From a checkpoint of a small transformer trained on Wikipedia.
Architecture: LayerNorm before each block, learned positions, biases, tied embeddings, normalized queries and keys.
Training: a variant of SOAP for these matrices, 295M tokens.
Each number is 128 + 32 x the weight over its row's rms, rounded and kept within 0 to 255. Layers, rows and columns count from 0. The size above them is the row's rms in percent of the matrix's.

# layer 7 attention output (transposed), 128x160, rms 0.132, rows 82-124, columns 0-79
size [ 97 101  97 102  89  95 100 103 107  97  96 102  87  98 102  95  91 109  94 102 107 103 102 101 103  90 102 102  92  93 107  99 106 102  92 105 103  91 103  96 104  98  90]
[[182 162  86 183  98 157 152 106 136 166  97 155 120 133  96 124 163  67 171 156 144 158 190  66  72 144 160 101 102 119  64 132  88 109 128 178 125 102 113  88 124 144 112 162 144 127 137  57 125 166 106 170 103 132 120 181 107 136 155 130 121 157 141  69 116 128 146  82 128 172 196 111 141 144 117 176 113 176  92 115]
 [199  84 131 184 125 193  77 148 127 197  79 200  89 136 133 107 123 111 101 131 108 124 150 180 128 123 138 148 120  92  87 141  63  92 106 109 130 112 161 143 127 149 148 143 132 116 165 141 120  88 130 117 121 170 167 132 150 109 138  87 137 147 117 104 120 120 182 138 179 205 130 165 157 114 106 148  71 115 102 129]
 [131 129 112 121  88 154 166 178 123  96  97 177 172 149 105 150 114 130 115 109 138 119 155  92 179 147 157 146 111 152 158 158 147 142 128 113 140 128 212 108 187 132 148 123 102 140 143 133 122 117 112 127 142 128 161 189 105  94 167 153 128  76 100  51 174 162 156  87 136 100 115  41 166 107 130 151 158  95 147 130]
 [125 126  79 117 118 137  89 126  98 197 151 122  92  75 112 140 142 210 155 139 155 136 169 106  46 183 189  89 140  44 146 129 104 134 124 131 109 129  71 167  97 148 106 138 128 160 140 106 163  88 158  53 136 137  37 127  94 127 153 128 106 162 138 167 114 105 180 108 171 127 167 135  97 152 167  54 157 108  66 171]
 [119 109  95  22 132 126 128 180  77 143  59 157 103 132  97 150 146  85 101 150 129 117 148 124 194 149 117 142 169 146 112 177  52 156 114 160 130  83 106 118 128 137  57 111 114 170 126  80  91 153 133  65 111  98 109 121  51 134 126 109 105  84 184  97 186 177 149 128 136  94 102 104 128 154 154 110 110 170 111 180]
 [187 159 120 117 139 111 135 147 131  74  95 168 116 136 108 120 103 147 214 113  87 148 168 150 183  90 128 165 180 161 102 107  97  74 143 183 154 142 173  60  94 114 117 138  70 110 162 154 168 112 123 175 179 111 130  51 130 106  98 137 102  96 141 117  55 157  91 150 133 149 150  86 197 128  92 161 114  90  93 111]
 [200 139 172  43 121 139  81 113 157 198 116 109 131 155 147 118 154 137 105 141 149 159 137 160 150 103 120 169  88 151 240 175  88 146 108 138 139 175 151 121 120 168  97  61 137 161 109 143 166 145 131 172 162 154 126  64 170 196 125  94 104 158 115 137 169 145 156 111 148 129 174 131 156 100 169 147 143  94 139 118]
 [191  82  83 131  63  94 127  59 114 144 142 140 155 140  83 129 104 115 145 112 136 119  57 117 143  74 138 137 172  85  91 107 141 114  85 122  89 107 106 194  94 118 124  51 139 156 136  90 145 128 169 129 172 147 163 137 161 114 169 115  71  80 121 157 109 125 120 133 139 120 120  86 141 128 113 102 130 206 100 135]
 [108 145  85 182 109 121 109 132 101 132  56 167 130 152  97 108  94 103 110 152 131 113  84 134 144 127  90 157  97 141 133 141  67 108 113 128 134 110 251 169 209 101 107 135  94 153 139 168 119 184 125 142 100 103 114 143  80 162 140 120  76 147 129 161 130 179 115 130  92 127 152  92 119 121 166 117 125 170 182 120]
 [137 188  93  95 117 106  92 158 182 131  86 166 132  85 184 114 127 110 133 133 146  85 121 103  95 105 145 167 161 112  90 157  86  74 167  78 143 133 121 161 167 143 129 117 146 129 155 142 164 134 185 159  69 168 188 153  67 128 138 136 123 102  87 177 112 144 110 151 109 121  71 144 138 116  92 183 114 116  62 127]
 [150 159 104 137 190 107 161 103  95 105 174 128 113 142 135 127 121 127 149 103 119 147 130 102 137  79 134  92 181 114 158 138  94 144 128 170 158 103 123 124 125  80 170  57  71 166 104 107 143 141 137 139 129 136 137  77 107 159  97 125 104  97 163 115 132  88 168 132 145  99 162  86 147 174 100 138  89 173 114 119]
 [151 120 168  32 107 119 130  72 117 174 107 165 166 119 140 187 204 108 170 131 104  90 148  73 111 144 162 197 118 166 164 117 119  81  71  80 160 147 144 128 129  99  86 162 140 185 145 127  84 160 147 151 113 114 113 146  94  71  91 131 143 123 115 155 103 122 106 168 103 149 126 162  97 109 109  88 117 125 127 103]
 [216 128  86  74 114  79 136 148 158 186 103 164 143 155 146 132 156 123 132 146 155 122  83 120 183 112  85 122 134 178  63 131 129 176 124 127 144  49  84 106 155 114 156  89 121 114 112 166 162 178 142 136 159 139 122 191 118  48 136 141  85 143 142 166  90 106 117  88 129 149 189 113  82 154 164  90 111  84 126 145]
 [158 172 183 123  96  49 184 125 159 141 145 167  61 161 119 109  82 162  98 137 100 166 147 117 187 165 129 141 120 108 163 222  91 129 122 112 186 120  98  69 163 115 195 146 140 165 166 158 131 121 102 110 139 108 136 161 129  70 137 105 140 166  59 129 195 102 133  92 123 131 140 142 160 121 113 162 183 164  95 126]
 [143  95 167 191 126 149 118 197 177 125 125 140 111 124  82 111 112 117 164  96 126 145 124 136 105 107 143 102 103 150 139 126 182 105 115 101 129 116 159 118  89 132 159 182 110 149  95  79 178 188 109 118 169 135 126 123  70  82  87 113 154 161 172  92 161 193  97  53 135 127 120 148 184 142 148  87 126 110 103 119]
 [129 215 117 113  87 169 175 153 129 147 144 113  85 146  94 131 117 121 106  64 181  80 143  55 195 146 107 170 183 142 105 149 138 118 129 163  97 122 120 121  95 121 188 135  93 119 145 126 176 139 122 154 131 147 153 148 140 137 152 121 131 134 105 161 124 116 137 164 198  40 138 155  79 104  56 136 157 134 138 125]
 [147 103  89  90 202 113 125 161 140 106 126 130 170 149 122 134 112 136 148 127  94 132 120 141 141 117 102  92  79 114 137 108 142  64 117 132  95 116 100 125  90 142 158 165 136 139 154 127 155 134 170 124 128 171 171  80 166 119 115 152 105 170 102  97 124  99 124 113  87 128 134 238 102  97 123 126 111 134 135 163]
 [ 95 131 125  87 102 113  86 110 138 142 167 108 177  42 123 183 128 138 120  79  82  96 102 130 152 130  91 111 106  93 111 137 133  99 127  63 125 106 129 175 188 137 105 178 170 142 125 119  95  97 158 138 191 116 156 119 111 162 106 107 120 137 117  97 197 137 100 128 146 153 129  88  68 147 153  82 100 137 132  65]
 [115 114 145  71 158 112 109 164 120 193 127 173 102  96 109 159 119 125 155 131 166 163 131 135  85 103 136 161 118 126 102 143 146 105 181 168 101 174 166 160  97 183 143 170 160 161 171  88  92  89  57 149 154 205 106 123 119 183 112 139 176 161 125 129  99 118 127 114 148 111 144 164 118 162 164 127 147 118 120 133]
 [115 160  79 109 104 122 111 123 114 107 179 147  97  52  76 130 157  59 136 143 144 115 186  66 102 159  74 142 148 166 133  94 150  88 165 114  73  67  66 152  78 115 172 158 156 123 147  99 144 140 174 104 154 137  96 153 143 106 183 158  94 136 127 134 135 178 179  77 107 103  57 142 165 120 104 181 106 133 121 136]
 [134 123 145 131  90 131  60 171 164 121 124 145 101 130 157  72 188 134 161 132 134 139 108 150 168 167 128 143 107 111 126 122  98 127  62 145 169  80 141 176  61 141 157 161 168 139 120  98 128  95 111 205 131 106  99 181 106 142 152 100 125 122 121 179 129  85 109 113  87  87 101 104  85 128 159 168 124 158 149 159]
 [145 148 164 143 156 172 134 124 147 130 147 147 166 139 144 104 104 179 126  86 128 149 146 159 104 115 162 136 201 112 113 154 105 155 128 105 151 154  91 133 123 171 102 124  96  78 109  82 130 117 153 227 157  72  85 138 150  93 152 187 157 201 158 149 157 139 113 191 146 110 168 158 185 103 135 168 122 174 109 125]
 [149 131 144 132 158 100  83 115 148 227 137 162 172  99 127 149 162 187 116  74  97 123 139 153  81 159  95 124 133 166 140  85 135  71 104 105 115 109 113  76 119 202 165 134 105 126 124 206 107 113 177 146 171 158 144 160 178 162  72 121 127  95 179 163  65 108 134 113 147 181 127 124 147 129 134 163 211 159 128 155]
 [145 142 133 145 108 164 151 152  77 130 109  75 153 136  81 129 117  95 172 202 127 187 156 107 127 103 130  55 142 152 129 116 162  92  65 162 101 114 163  89 124 155 155 128 148 204 119 119 160 122 142 164 103  87  61 122  97 117  94 149 124 156  95  89 104 110  77 105 160 137 118 126 167 150 179 107 180 132 138 139]
 [112  96 122 111 136 158 113 143  84 140 168 162 111 126 159 174  99  87 141 120 151 151 153  64 112 179 131 100  81 152 113 108 179  97 123 149 167 117 127 110 117 166  75 134 119  85 107 147 169 114 101 134 127  76 115 130  80 112 136 195 102 147 157 105  89 113 104 120  90 125 114 130  36  90 146 167 102 117  98  92]
 [151 133 121 129 157  75  82 176 155 130 230  93 113 140 130 120  94 159 157 147 144  84 141 139 112 169 110 118  83  96  99 157 144 146 119 140 154 103 121 134 132 126 176 160 141 150 125 157 133 183  61 139  92 189 138 164  97 110  64  88  86 137 181 182 101  96 123 115 134 139 178 173 192 129 112 147 163 162 142 129]
 [114 147 125  91 170 129  63 101 123  95 172 105 103 149 142 142 107 130  62  68 138 111 145 169 136 171 126 132 108 173 121 124  91 104 158 108 135 119 154  65 155 126 135 115 109 168 108 114 127 118  85 128 110  86 122 102 183 170  50 144 148 105 165 107 131 144 170  52 109 100 156 146 128 109  95  92 140 115  67 123]
 [144 125 182 107 110 169 118 112  94 185 148 134 134 132 184  85  78 160 125 132 140 143 121 121 129 128  79  68 120 144 177 125  94 145 142  92  84 178 158 151 145 147 106  96 124  61 140  77 120  73  77 142 122 115 175 125 126 113  85 171 139 130 125 124 175 117  82 140 118 153 108 185 150  39 160 163  88 189 137 101]
 [117  98 103 112 155 153 202  81 164 123  82 116 106 143  96 119 110 101 125  97 190 121 136  78 144 113 116 152  38 106 166 129 134  98 103 130  75 111 104 103 139 131 118 171 181 149 163 215 116  99 143 140 153 107 155 176 158 124 177 103 175 106  88 134 132  82  58 115  87  63 120 116 151 197 134 170 128 100 136 120]
 [ 80 158 151 177 146 170 102  99 150 136 133 118 102 154 114 125 134  84 143 173 130  89 167 149 165 201 116 136  83 162 157  99 128 102  75 167  94 107 119 111 117 155 125 113 184 142  73 164 135 123 152 166  78 105 144 101 109 102 167 100 142 153  64 107 148 149 111 165 118 123  64 130 175  69  50 131 176 129 121 118]
 [107 127 132 173 111 146 100 108 150 151 146 223 134 165 120 135 147 124  86 132  81 147 173  97 151 117 128 161 132 211 119  44 161 142 125 125 153 106 145 187 128 145 135 102 112  93 139 121 125 142 107 169 132  98 115  81  83  83 185  98 130 146 165 124 122 120  89 177  83 109  99 136 133 132 111 139  68  93  90 131]
 [151 173 110 100 143 124 181 114 140 131 135  95  87 161  85 155  52  94 115 130 127 104 111  84 120  93  61 140 111  95 165 137 187 172 153 108 135 136 132  79  96 117  74  68 188 162  99 173 101  99 128 137 112 124  91 183 135  62 167 172  97 193 153  71 181 140 130 141 140  83  87 138  58 143 112 104 165 118 113 202]
 [142 147 123 112  90 134 169  98 144  88 103 121 116  97 139  88 115  92 153 135  99 143  89 118 100 158  66 141 144 136 152 145  98 176 163 108 152 162 106  29  80 124 151 145 158 137 134 137 121 100 132 141 137 171 144 135 165  30 107 120 118 149  29 100 135 135 120 101  87 102 113 149 102 165 140  53  94 121 156 115]
 [ 25 159 126 111 103 192 121 132 130 105 157 195 124 144 178 139  93 119 197  70 128  85 120  79 152 155 117  74 133  69 146 141 110 173 146 127 101 115  83 112 110 155 100 114 162  86 127 105 155 131 165 113 122 146  93 102 165 134  86 143 136 117 116 139 194 111 158 116 152 120 129 179 142 149 128 180 141 158 137 107]
 [161  57 102  95 114 170  96 159 145 182 113  91 107  98 163 138 156 153 121 106 170 135 140  92  99 133 143  79 160 136 192 134  84 140 161 136 129 139 120  99 159 146 183 163  77 111 100 103 153  64 130 183 134 127 132 193 143 131  78  78 180 113 132 114 115 161 101 173 107 150 146 137 149 127 128 132 150 133 127 105]
 [103 129  95 105 119 136 113 119 141  98 163 143 100 133  78 159 145 146 175 133 208  97 128 130 126 138 143 138 172 132 174 114 135 142 141 146 165 121 143 129 137 110 130  64 132  86 125  77 157  79 121 128 209 124  93  82 172 113  95 133 132 137  76 187 143  93  74 128  92 164 119 100 156 137 102  80 146 176 210 155]
 [ 97 130 122 114 109  56 132 130  84 153  92 131 137 171  99  95 105 124 138 137  99 105 210  90 108 202 119 129 125  91 143 152 125 109 170 152  79 154 143 116 170 165 168 226 144 138 139 123 155 156  91  73  49 143 126 151 142  54 131 117  76 147 153 113 161 117 133 137 166 167 104  88 157 128  98 101 119  83 153  91]
 [163 199 111  91 160 133 124 140 158 139 139 116  76 144 122 165 114 123 128 132 116 189  77 104 103 110 110 112 172 105 200  95 194 167 117  80 143 116 139 124 126 200  90 135  54 109 126 188 181 153 100 162 114 113 148  32 120 174 130  94 135 101  58  97 100  91  96 148 190 167 150 122 111 165 161  82 167 120 106 175]
 [143 179 153 115 161 114 101 133  74 164 150  91 121 170 122 119 139 109 158 149  87 183 116  64 120 143 180 176 158 132 158 131 101 127 109 129  75 135 144  57  97 119 115 124 146  72 162  81  99 143  91  90 141  70  69 146 114 131 140 133 163 126  95  89 145 118  89 149 132  91 167 178 156 133  97 200  73 174 108  87]
 [136 175  69  69  99 145 182 127 102 112  78  83 133 127  99  94  99 100 212 143 193 190 165 110 140 136 105 143 133 113  90 154  97 122 107 145 105  76 119  93 130 125 131 113  60 148 131  71 142 115 140 151 105 145 188 130 172 138 154 150 155 116 119  89 157  69 161 163 111  69 113 166 117  98 116  91  76 147 127 165]
 [127 107 139 161 149 159 126 145 107 161 101  98 100 145 173 157  97  92 174 119 133 146 133  75 113 117 119 143 119 138 149 130  60 173  91 114 116 166 144 123 117 176 191  84 141 156 115 136 184 117 125  91 179  79 143 150 155 108 185  96  91 141 134 125 115 113 155 134 172 119  94 165 126 180 149 142  93 108  84  52]
 [156 127 142 133 155  67  84 148 103 160 144 145  96 127 107 118  78 218 146 145 198 140  94 132 115 136 100 137  96 152  83 105 140 181 207 143 136 122 175  79 101  95  84 115 136 175  95 148 134 137 167 121 152 178 194 141  76 162  86 100 127  95 151 122 150  66 152 120 117  55 120 133 181 128 149 138 104 140 134 111]
 [132 158 135 180 126  86 135 121 139 107 115 120 112 131 172 152 151 166 200 131 132 112 174  95 142 104 124 143 180 116 110 142  73 149 167 125 138 122 176 106  92  95 124 140 179 151 137 123 166 117 170 116 130 131 128  97  80 153  79  99 156  25 150 176 129  50 105  94 139 120 116 128 157 154 109 115 157 122 123 118]]
# layer 7 attention value, 128x160, rms 0.0813, rows 83-124, columns 0-79
size [ 96  92  88  85  89 100 101 104  93  90  97  83  86  96  86  83 110  90  96  99  95  88 100 100  83  97  93  84  85 106  91 104  95  81 100 103  82  98  87  94  95  88]
[[115 151 127 139 177  92 198 164 120  68 128  65 135 126 125 142 118 140 129 131 129 119 165  81 114 128 178 152 139 147  86 188 169 203 170  95 148 136 122 126 121  64 157  95 139 125 116 101 121 162  86 115 148 121 117 148 124  67 101 133  87 101  91 120 156 166  69 139 107 103  90 150 127 154 161 118 137  95 133 150]
 [156  88  92 136 200 107  84 114 122 158  98 108 107 108 144 139 130 162 151 163 111 163 107 122  66 110 148 120 101 128 128  96 104 144 137  63 125 179  92 123  93 107 149 159 121  73  95 114 135 144 137 136 106 119 108  79 143 136  98  88 111 210 202 135  89 173 114 176  86 150 125 125  77 133 120  56 119 117 151 134]
 [ 52 111 202 158 161 113 124 104 131 145  84  96 112 146 125 132 103 114  63 102  57 147 125 139 185 119  78  70 111 140 125 156 189 148 135 143 150 154 152 146 147 110 114 150  60 139 143 116  96 145  84 194 111  97 146 104 143  95 118  76 185 109 113  99  76 126 100 149  96 106 107 169 127 137 125 162  49 157 126 127]
 [176 126 157 134 148  39 132  83  83 132 169  73 150 131 114 155 127 106 112 136 100 169  50 112 123 126 132 114 158 118 173  88 225 134 129 189 105 130 126 148 105 109 162 160 143 128 115 113 162 141 112 132 134 128 156  98 127 131 117  55 159 186 124 138 111  85 123 141  78 169 178 112 146 108  79 134 115  99 116 178]
 [131 130 132 151 135 163 144 133 133 185 140 153 111  84 145 140 106  90 158 102 189 144 114 118  75 196 158 207  96 150 152 213 138 117 132 113 126 104 159 141 140 111 102 118 153 157  51 157 110 145 100  96  67 136 124 130 109 159 134 117 111 146 131  95 133 139 181 128  96 139  91 158 103 145 176  87 108  73 171 102]
 [127 104 116 164 111 159  99  94 111  71 132 164 172 123 157 135  99  86 112 136 166 119 124 175 122 177 138  99 114 181  85 102 203 157 139 134 112 104  80 143 149  97 130 170 139 103 107 102 171 125  73  59 137 144 132 102  81 107  77 121 167 172 116 129 156 166 151 170  94 100 120  83 142  80  77 149 111 152  85 137]
 [ 69 141 179 120 155 136  81 125 166  95 144 134  74 125 122 162 178 136  95 106  88 106 172 130  91 134 140 162  70 135 169 126 165 109 148 101 128 139  92  90 153 136 124 131 154 121 126 125  93  90 137 172 102  85 117 177 116 149 129 166 164 135 101 117 104  67  83 131 173 149 122 179 102 160  89  75 113 112 165 113]
 [133 129 163  69 117 111 121 176 126 124 149  84 151  80 178 110 131 147 134 132  82 218 106  86 147 106 126 141 134 131 134 119 164 157  41 138 147 133 126  90  71 169 133 156 164  93 139  76 166  72 120 110 145 164 107  72 142 149 117  82 172 144 146  75 112 129 134 170 130 104 137 183 157 103 137 122 141 115 113 176]
 [103  50 120 117 129 204 178 135  64 136 153 150 110 155  89 159 155 158 132 128 131 149 135 145 127 132  89 111  87 182 142 141 146 144  69 146 130 136 105  76 110 162 115 102 186 105  81 139 102 167  72  83 142 157  27 100 160 133 157 157 125 177 136 102 121 100 124 154  81 154 145 145 170 127 182  91 143 139 166 114]
 [154 145 147 118  97 128 116 141  97  90 166 137 157 128  51  99 125 102 126 110 128 110 101 105  87 166 104 154 159 148  53 185 153 112  97 140 104  66 107  81  96 130 108 174 156 157 120 183 114  90 121  83 125 116 123 151 109  51 103 140  95  62 129 139 115 104  94 100 113 130  87 159 153 102  78 159 130  84 105 101]
 [106  82  96 165 154 144 132 154 135 125 108 105  52  96 111 107 115 174 174 173 130 186 143 162 159 155 114 113 122  93 145 117  92 152 154 139 128  99 101  48 188 138 171 114 155 121 101 142  97 111 106 113  84 151 109 138 131 184 126 113 172 171 184 146 139 145 172 138 143 136 127  91 113 104 154 151  89  99 129 129]
 [ 60 148 148 112 137 169 100 141  84  91 148 120 107  69  82 156 128 126  94 102 129 132 155 114  84 156 217 159  98 133 213 141 146 101 101 150 165 187 164 137 123 147 122 161 175 165 112 132  97 133 154  98 165 107 109 119 161 143 112 111 169 109 126 156 114 189 101 123 156 150 129 143 217 140  97 131 133 155 123 166]
 [119  95 118 141 129 220  81 159 139 112 157 133 129 137 112 151 115 119 139 111 164 160 126 120 120 139 160  86 129  99 188 121 101 141 116 119 152 121 138 185 111 122 119 105 110 156  80  89  72 170 148 105 103 123 142 119 120 144 137 186  70 116 131 158 100 153 121 175 118 153 125  53 131 125 148 140 118 113 182 148]
 [144 157  93 108 159 106 104 107 126 122  91 179 115 146 156  95 110 120 142 130 181 140 166 131  58 110 158 114 140 135 116 165  80 151  98 134  95 151 159  74 110 136 126  88  76  78 150 180 106 115 143 160  90 142 164 125 162 131 139 138 145 115 114 118 116 113 105 182 107  98  90 162  80  95  99 117  92  66 142 104]
 [171  84  92  95 169 152 120 121 133 136 173 133 129  98 127 151 148 150 137 128 134 146 108 138  80 117 132  69 105 129 121 138 138  99 141 108 146 148  79 106 146 148  91  95 161 165 119  85  72 128  84 108 175 105 116 162 132 150  97 128 153  94 144 146  90  69  96 144 124 225 150  83 179 152 134 110 106 129 155 119]
 [107 161  97  96 118  93 127  51 147 108  97 195 109 131 177 113 138  81 139 132 172 134 182 152 135 120 130 140 124 114  78 142 150 153 149  94 137 129 213 132 110 130  68 136  96  87 111 134  93 128 120 133  93  94 100  94 123  78  79 131 135  98 118 140 135 174  96 133 142  90  57  21 174 123 126 100 156 115 135 115]
 [149 172 192 119 158 132 160 133 146  94  83 124 117 194 166 108 165 181 112 132 132 149 128 120 106 123 169 131 127 143 138 107 133 139 130 174 162  99 103  93  79 125 176  94 113 149 144 120 162  80 126 106 131 128 114  94 154 129 133 139 187 138 141 192 134 158  76 150  48 137 117 169 132  88 112 206 122 103  80 181]
 [162 103 115 154 113 143 118 105 177  89  94  92 128 202 161 124 153 130 103 130 111 145  71 142 132 151 116 116 143 106 126 125 153 105  86 106 133 119 128 110 140  58  68  97 129  86 137 162 156 116 154 121  49 111 113 154 153 178 164 102 117 147 142 149 175 154 142 164 104  96 128 107 111 117 124 143 126 203 188  82]
 [107 166 178 131  93  96 120 101 139 152 121 111 118 168 131 138 145 130  94 111 133 130 136 160 192 117 153  67 117  90 139 159  88 128  80 137 206 188 130 106 147 155 108 129 145 206 144 152  91 127 124 147 111 179 180 127 166 105 132  85 163 157 144 165 195  64 107 194 189 184 184 131  91 195 143  55 116 167 127 129]
 [111 128  80 114 174  75 133  99 106 125 172 130 152 132 147 157 106  95  42 149 128  88 133  80 102 119  98  75 122 158  98 122 145  93 190 157 106 161 152  83 193  88 131  72 158 140 132 192 133 164 147  80 171 188 148  92 139 108 160 113 127 150 108 106 170 158  96 129 152 112 153 125 149 141  60  31  82 119 128 135]
 [154 128 115 110 117 136 141 131 128 158 187  99  91 147 142  72 141 159 112 127 128 106 150 171 129 118 127 130  75 136 148 165 133  51 108 126  99 107 171 148 182 107 171 106 126 200 121 204 118 123  87  64 110 143 140 134  85 143 164 155  60 103  97 119  87  97 146 138 134 181  94 113 138 185 105 145 146  79 115 143]
 [106 103 112 154 144 168 139 117  95  52 131 119 155 116 145 139 126  70 151 182 197 154 146 138 156 158 166 161  91 155  77 188 174 185 170 189 201 132 127 130 163  86 108 128 159 131 147 129 110 115 110 162 130 134 110  87 135 121 131 172 178 167 149 146 181 124 158 144 140  72  81 137 126 187 137 146  89 105  77  96]
 [115 139  84 151 110  95  83 129 163 107 102 140 135  69 116  48 110 149  90 117 119 122 152 121 170 146 174 147 158 108 116 187  99 184 134  84 160 126 143 185 164 144  86 126 148 106 182 140 118 131 125 119 146 124 173 161 185  84 170  60 127 108 169 128  99 114 107 144 129  96 177 142 135 103  98 145  77 183 121 110]
 [168 112 126 145 107 112 129  88 144 134  55  92 127 152  63 104 171 135 116 102 138  88 110 100  98 151 186  82 141 149  97 138  77 153 167 115 110 151  91 110 123 103 177  91 139 189 116 100 114 171 184 113 104 115 131 115 181 128 161 102 133 157 122 108 176 129 149 130 109 162 113 107 102 184 129 131 178 155 167 152]
 [117 187  74  44 115 172 164  59  71  72  96 143 134 110 108 126 117  59  91 138 105 159  80 113 136 140 151 179 137 132 166 171 115 148 117 143 164  82 112 117 169 164  88 119 114 127 105  70 119 166 183  97 161 126 112 125 163  56 208 134 183 124 168 109 210 129  79 144 137  90  94 107 111 112 169 125  92 121  88 147]
 [140 111 125 148 119 148 155 166 111 179 101 132 158 174 144 141 132 145 166 172 180 184 114 118 202 100 123 123 144 134 147 130 203 156  69 144 119 100 123 187  75 134 122 152 138  97 132 124  95 112 163 107  93 137 117  94 101  13 167 166 109 142  68 157 105  91 120 169 104 176  97 110  91 106 131 154 161 106 127  95]
 [155 129  91 107 104 185 154 124 145  44 139  66  88 138  73 118 136 100 130 125  68 106 206 171 136 143 129 150 160 101 129  96 134 105 132 134 160  71 114 136 122 110 157 119 152 211  76 130 147 109 155 109 133 147 122 123 115  96 166 138 127 137 126 104 149 163  94 136 168  90 113  80 118 187 124  78 160 129 144 141]
 [129  89 112 180  92 158  55 175 112 149 153 124 130 156 174 150 142 155 135 143 112 134 119 130 132  78 173  97 172 136 139 147 130 117 170 103 161 180  95 137 144 125 142  92  73  66 143 136 112 161 133 131  99 177  53 117 108 169  75 123  96 156 130 146 175 127 188  67 115 201 132 111 137 102 157  83 145 175  84  91]
 [182 101 109  77 129 116 124 112 101 108 155 157 174 113 111 121 108  60 143 132 159 157 150  81 114  69 120 127 159 150  65  87 116 161 202  99 151 144 141 131 161  85 163 131 111 134 143 112 124 121 149 152 172 219 130 202 137 167 128 133 183  96 137 150 155 180 139  72 163 153 229  53  75 130 156 131  62 125 133 140]
 [183 144 135 137  83  96 138 152 117 113 124  58  94  78  66  80  78 112 182 102 207  94 151 100  99 120 132 141 142 124 135 122  59  83  94 110 116 136 150  89 156 102 180  86 149 158 127 156 125 121 174  71 157 169 168 145 172 139 145  86 112  73 106 148  98 141 158 169 186 170 143 100  98 151 155  90 166 128 181 169]
 [136 112 145 177 120 110  71 130 130 128 146 131 120  99 130 112 172 141 111 105 151 124  59 154 146 110 174  84 137  97 130 125  97 115 111 118  80 123 113 140 172 111 157 186 109 135 153 127 184 162 102 102 153  76 175 133  81 124  83  79 140  87 120 163 127 132 104 126 108 181 169 138 169 145  81  97 110 162 124  52]
 [ 92 156  71 175 131 163 104 170  76 151 152 164  79 148 131 163 135 142 138 115 186 113 124 139 133  77 189 114 127  53 141 120 115 119 129 151  43 165 124 175 149 130  82 152 107  87 147 137 102 187  85 148 141 148 107 214 130 155  65 149 121 112 167 150 117 170 124 148 160 105 188 109 145 113 132 196 112  87 136 159]
 [116 107 134 151 121  82 174 141  76 146 122 103 126 151 156 163 157 134 125 103 161 158  91 138 142  80 109 128 171 152 170 169 149  97 149 127 157 154 107 125 168 146 160 166  62 139 149 144  48 150 108 156 133  92 105 174 106 112 161 168 138 138  60 117 120 126 137 135 141 146 146  82 152  86 137 100 140 133 120 125]
 [ 65  78 185 158 142 125 123 115 105  92  89 144 107 160 155 158 141 117 141 153 116  86 142 166 130 117 158 135 100  92 108  87 194  89 129 107 116 124 109 161 160 114  82  95 112 140 176 186 128 141 131 115 109 186 140  61 145 178 127 193 157 166  98 158 160 107 101  26 130 147 143  88  97 107 143 119 135 125 145 121]
 [137 146 156 117 149  87 126 111 111 161 147 124 145 110 179 132 135  99 103 127  57 145 133 153 122  96 134 200  71 133 117 124 167 109 135 116  78 106 109 114 165 133 136 132 115 174 114 177 126 144 176 138 103 102 170 144 151 119  85 139 146  65 155 142 143 155 113 157 142 109 144  80  90 142  99 103  50 101 119  88]
 [129 126 149 123 164 133 182 119  99 124 146 168 114  55 124 169 137 118 117 114 121  92 106 123 130  49 135 112 115 151 134 146  89 165  63  71 156 106 137  65 112 111 121 138 127 147 123  92  78 159 176 120 143  96 115 101 143 156 119 101 198 108  92 177 115 140  89 167  72 108 107 169 113 149 160 153 138 143 132 130]
 [140  76 160 184 103 118  74  89 141  92 153 120 127 107  95  64 123 154 170  70 144 123 171 232 106 127 168 140  98 157 101 174 117 102 161 137 126 125 136 219 151  85 163 129 150 124 161 124 115 121 150 121 190 128 117 150  88 143 100 144 159  91 241 154 126 137 149 125 111 121  76 132 142 108 109  80 113 119 150 115]
 [145  89 125 185  97 113  64  99 110 164  90  90 137 142  86 133 135 111 102 153 145  86 121 169 154 159  97 115 131  95 101 180 122 114 122 140 149 113  89 141 140 134  57 192  82 203 109 147 148  79 138  99 112 152 165 147 133  91 106 118  75 147 137 113 149 133 176 122 147 165 112  73  75  97  73 112 107 114 155 146]
 [125 118 181 175 147 115 137 111 130 143 138 143 109 173 100 141 172 150  67 124 134  79  98 175 131 105 175 108 105 136 167 141 142 134 151 102 136 148 118 193 111 154  69 129 199 107 158 130 121 172 131 150 151  97 118 100 144 149 147 143 107 107 115 153 133 120  90 114 122 162 168 113 167 153 119 169 175 149 102 115]
 [129 146 105  98 101 118 110 113 114 112 112 112 171 117  67  35 148 160  83 111  90 113 108 152 130  80 109 109 187  86 112 122 134 122 145 129 179 110 137 118 134  70  63 126 126 137  99 110  93  85 128 152 132 168 118 143  77 156  85  69 142 170 142 147 189 131 109 143 127 166 175  82 112 103  95 134 169 130 170 185]
 [114 156 119 131 166 180 165 115 174  85 158 150 173 140  82 162 133  69 126  95 137 138 117 115 117 157 130 125  89  92 191 152 131  67  60 144 103 156  72 139 101 142 134 140 138  58 144 145 118 154 129 179  84 111 125 142 105 154 175 201  94 113 140 133 157 161 144  63 102 157  79 163  69 175 134 109 126  96 155 111]
 [113 145 128 142 167 122 120 166 100 102 170 190 160  66 137 175 128 102  73  95 127 102 104 169 142 151 137 181  83 127 166 185 154 114 101 170 145 141  81  98 121 110  84 105 103 116  97 147  37 140  96 132 114 152  95 146 121  79 155 146  70 174 125 133 151 173 136 112 170 135 154 114 126  97 137 127  86 165 111 117]]